Each number is 500 + 25 x the weight over the matrix's rms, rounded and kept within 0 to 999. Layers, rows and columns count from 0. Numbers have three digits each.

# q: layer 6 attention query, 128x160, rms 0.12, rows 122-127, columns 0-79
# k: layer 6 attention key, 128x160, rms 0.123, rows 122-127, columns 0-79
# v: layer 6 attention value, 128x160, rms 0.114, rows 96-106, columns 0-79
# o: layer 6 attention output (transposed), 128x160, rms 0.108, rows 96-105, columns 0-79
q122:531504501461474527535474499487550477442507492451501459452477489509472485455518489474490517560538510462545528504507497521472486498494495486467491522533502484464511484522493474528498481507508520471475496512519479530477527504491538528531478507
k122:515478521542490472485491520479500505499531504517460543545474479497489506543496495516514475495483522496473517519454473516509509521453502518521496526431502460495507483468517529522466525482463482506498582536489461485478483502472496559504535449
q123:542472489527516462476501501487519478506505526496501495490459507529499495471470508483475478528493529471486519485519502492515526506480504491505493443473505511507513524533486500449465518478503583532486494505482526473571517511505461517530485506
k123:527503469497491503541491518515457510454504476531532502510498483522504539522482476537495524482547554495476506517475501474498484497515526528500530520520496488520495474562547485539520456487565482502494491499549490485486502490525475512460452503
q124:514548461517502507494463491511516508551488493483480507482479538521456508540437478507490485490437479508485479461513501494495495496489483519540510495515482506514562528539466527490509508500500504520473514465519475514493506540497528513503442506
k124:487473507506500506525495518447456514480512493490528486496506456476509482510536469473468543487512473491500520464508505513486482502551475510485502523488533528493498513534460452490527515482495508447457471522466508536491528482481484506518507469
q125:468470507551488526496472501479486510560474526486478497464532504468532512532470548489463519475539490514515474498476514476545535548520502470553537524533451484472534508481497481532496517483503507469484487478483482517513447490489491521493482489
k125:493496485490520521508485535519527508477466497507511519526466487474522468475535512466507518464514482515547512486532469546500493489487529479499472502477522516478507511520498494497520515498520516460488514484514558482506547490536486496492496530
q126:523512487543532490497489487474437506499496495467557494530461455483487535504493500511518482515526472506509466527481473523510511496504503480484494500515442472496442537496465498502470492476466472511515531509546545525520541509485538543559457493
k126:485471533471518526531500531499473521526488498469452485504519511508529472480475500450514513521533484524517479487510518456521513505459542529475437510477527523447511495533495495498475515471535526521526471494488520517554502461512479486525567499
q127:481457525516464495516539470488516512486466470508478527472490559525519482519479480523482492487498460537534548483493472501504500520498552505547469528532477530523470456533555523535483525525533514496486446480517524511530500495492500485539493495
k127:478508483490474479526484481474457507540457538499520499519541519500453510513517495473529521499506537464485477488508550546453452493497474489461491503518517493504516551488478504455521484480500474498535510506485501494492479483484474430503485542
v96:521527528532509516503506523532519488523510476517507513526519525552462505498542493521494505531515493464488501487453431504526500463505543497493483525467487471498514480555528510513480471531520505506500522519531491518515507559536502478473463490
o96:469509498525499503529496495496521515495505511473500477511512505512505491462503477548524501522488510486461513478453491489531493483523506506527503512510514476502474489524465502524482511520503486495487474528529507505512505533529517512528472423
v97:454495531518485460518453522482533526492503472479448512473534475468517485483456505475513502513483494514492544503495481524491523553477502509506510543532532485462485515525515506467537504474545521468463518494526503496500537461474544518486486506
o97:473491487516491478504508521476494510477502476523481564487531490507527498536493548503479488500516507532532540522483487531491524520492516489504513477527513488537491488519526511529502494460532493474525543491541486519514500487470528493466484543
v98:471496479513508507508516480487513479479504468491552500463505482540505507505491560502473509475485522517500476465524478489499470463503465499498536553487528554501490442476502499520522437509503506510464562531501488533489507513552505475480545503
o98:451481495506519527476499472454527503507487506520497484507498484539466511575487552491465545496506546553496496508537503483494515477497479485495517530477545519493512469538487450540536460507518523472476527533473484478506485521534473470539505564
v99:506545467487492482516514492510510476516455535492506525462461469510499472492493502498461512519497501504492495539453469500540484481506490517504544509500489523484527481463512470484498515465492439502541526483519511501493471549494437523491476496
o99:509520514527541495510496521514486470525497527527534544486463431499546458441506470470481481540497511505497514493445467501491509501513462505488526489530523506497516465475449469492474457534470464505497499467499509531486545502496493507524492517
v100:499446495510468492477450483504492502453509516480462520472534463466500521502534442541545516497530517471474501500519488447476483489491530491486497491496518531488454486495491550538506505484467538505496486515525492514491495454500529486480539513
o100:495479521491542491476470526508483482475503537497481530527488490536486500517535491522514494511533547520493489495530526529496527503502511512494502478496538490473493491485489475538531469449467541496539516535543464519529515461520511480510518532
v101:486476492522505538514500493520463506479476520503507500541424503547489505526469465507510517553485496515502488483501451446489513571511527492576490523466467502487472481544490484495444504471523480507508515487493499501520527515487550504572470497
o101:511509506517495451513517529506498480487474502502522535520483508526490501512479483493556533566465499532537470487503480459520530512473519495523468507497471506492516515484511530488458505486525520523502505447466518498495493470459497501523492513
v102:500461505541509523532471538480497512491523485486499488494492506501496504511509477484458478454553483540540490505466518491467520523512463510496479497466517547483489474478486494490494470527483491464498505453490496538483486515513472515447498496
o102:478508483553532532507439494499481496497484497460487460491465476474491463501538505531489514487574509542531476475475475474512526532498451472482456481500493503500478492502517514487479542510472509418492505527490555517521517510483489558498523432
v103:475538476453463516473525515484463443515516498464560487488519466517512531512527500496483486491537477468480477473490500501508509509487473482470538507519526527504516474503475499500478496508497522513479539467489464451500467472478484528470529484
o103:498471510486499498483504490480525509519521502484501468470499488517528509515514506496490486498507481501453486521491486513512490517503510503508534506510498512472502495486469536477476505503457468496494482532491473481499468453522522546495515455
v104:471487472522501519501487472470539483497491535495506521511506436488536465516489511455474478525470512518449539515508497517453479492471488514467504480469496522504504507507504519501519452491497454533502519518479513504504454460478455487443496494
o104:459527511521532558502525514447510459460514506483522488477530520475526469485464474473521516511522498509454494498499480595461472525462479483483495498503496472512501526490513505462538481481541500511492479506456532467518459496495521478436497473
v105:541501492477492476511458502501509479508499470483521498533501519511545481496527503514493506519476511474501451519511512538490519493506500487515512468542512526479546509527498471463510515497520481496494512478457507529461459476507510502467488491
o105:511468455496487480480475511484473494502476494495513484528509479486484485508492495526498490451492498476489484533479532532492493452520494511480525477504493505472487555525506485477497475464530484540519498499495432512458468532512525531464453475
v106:466488475515495534523516488509517492545514448479496564490572483453481582520491528441465469503492497497486472518537527492502474501457555473508498429479517533504519474504527518509473482507492477491539512486492479490577512481514525489489518480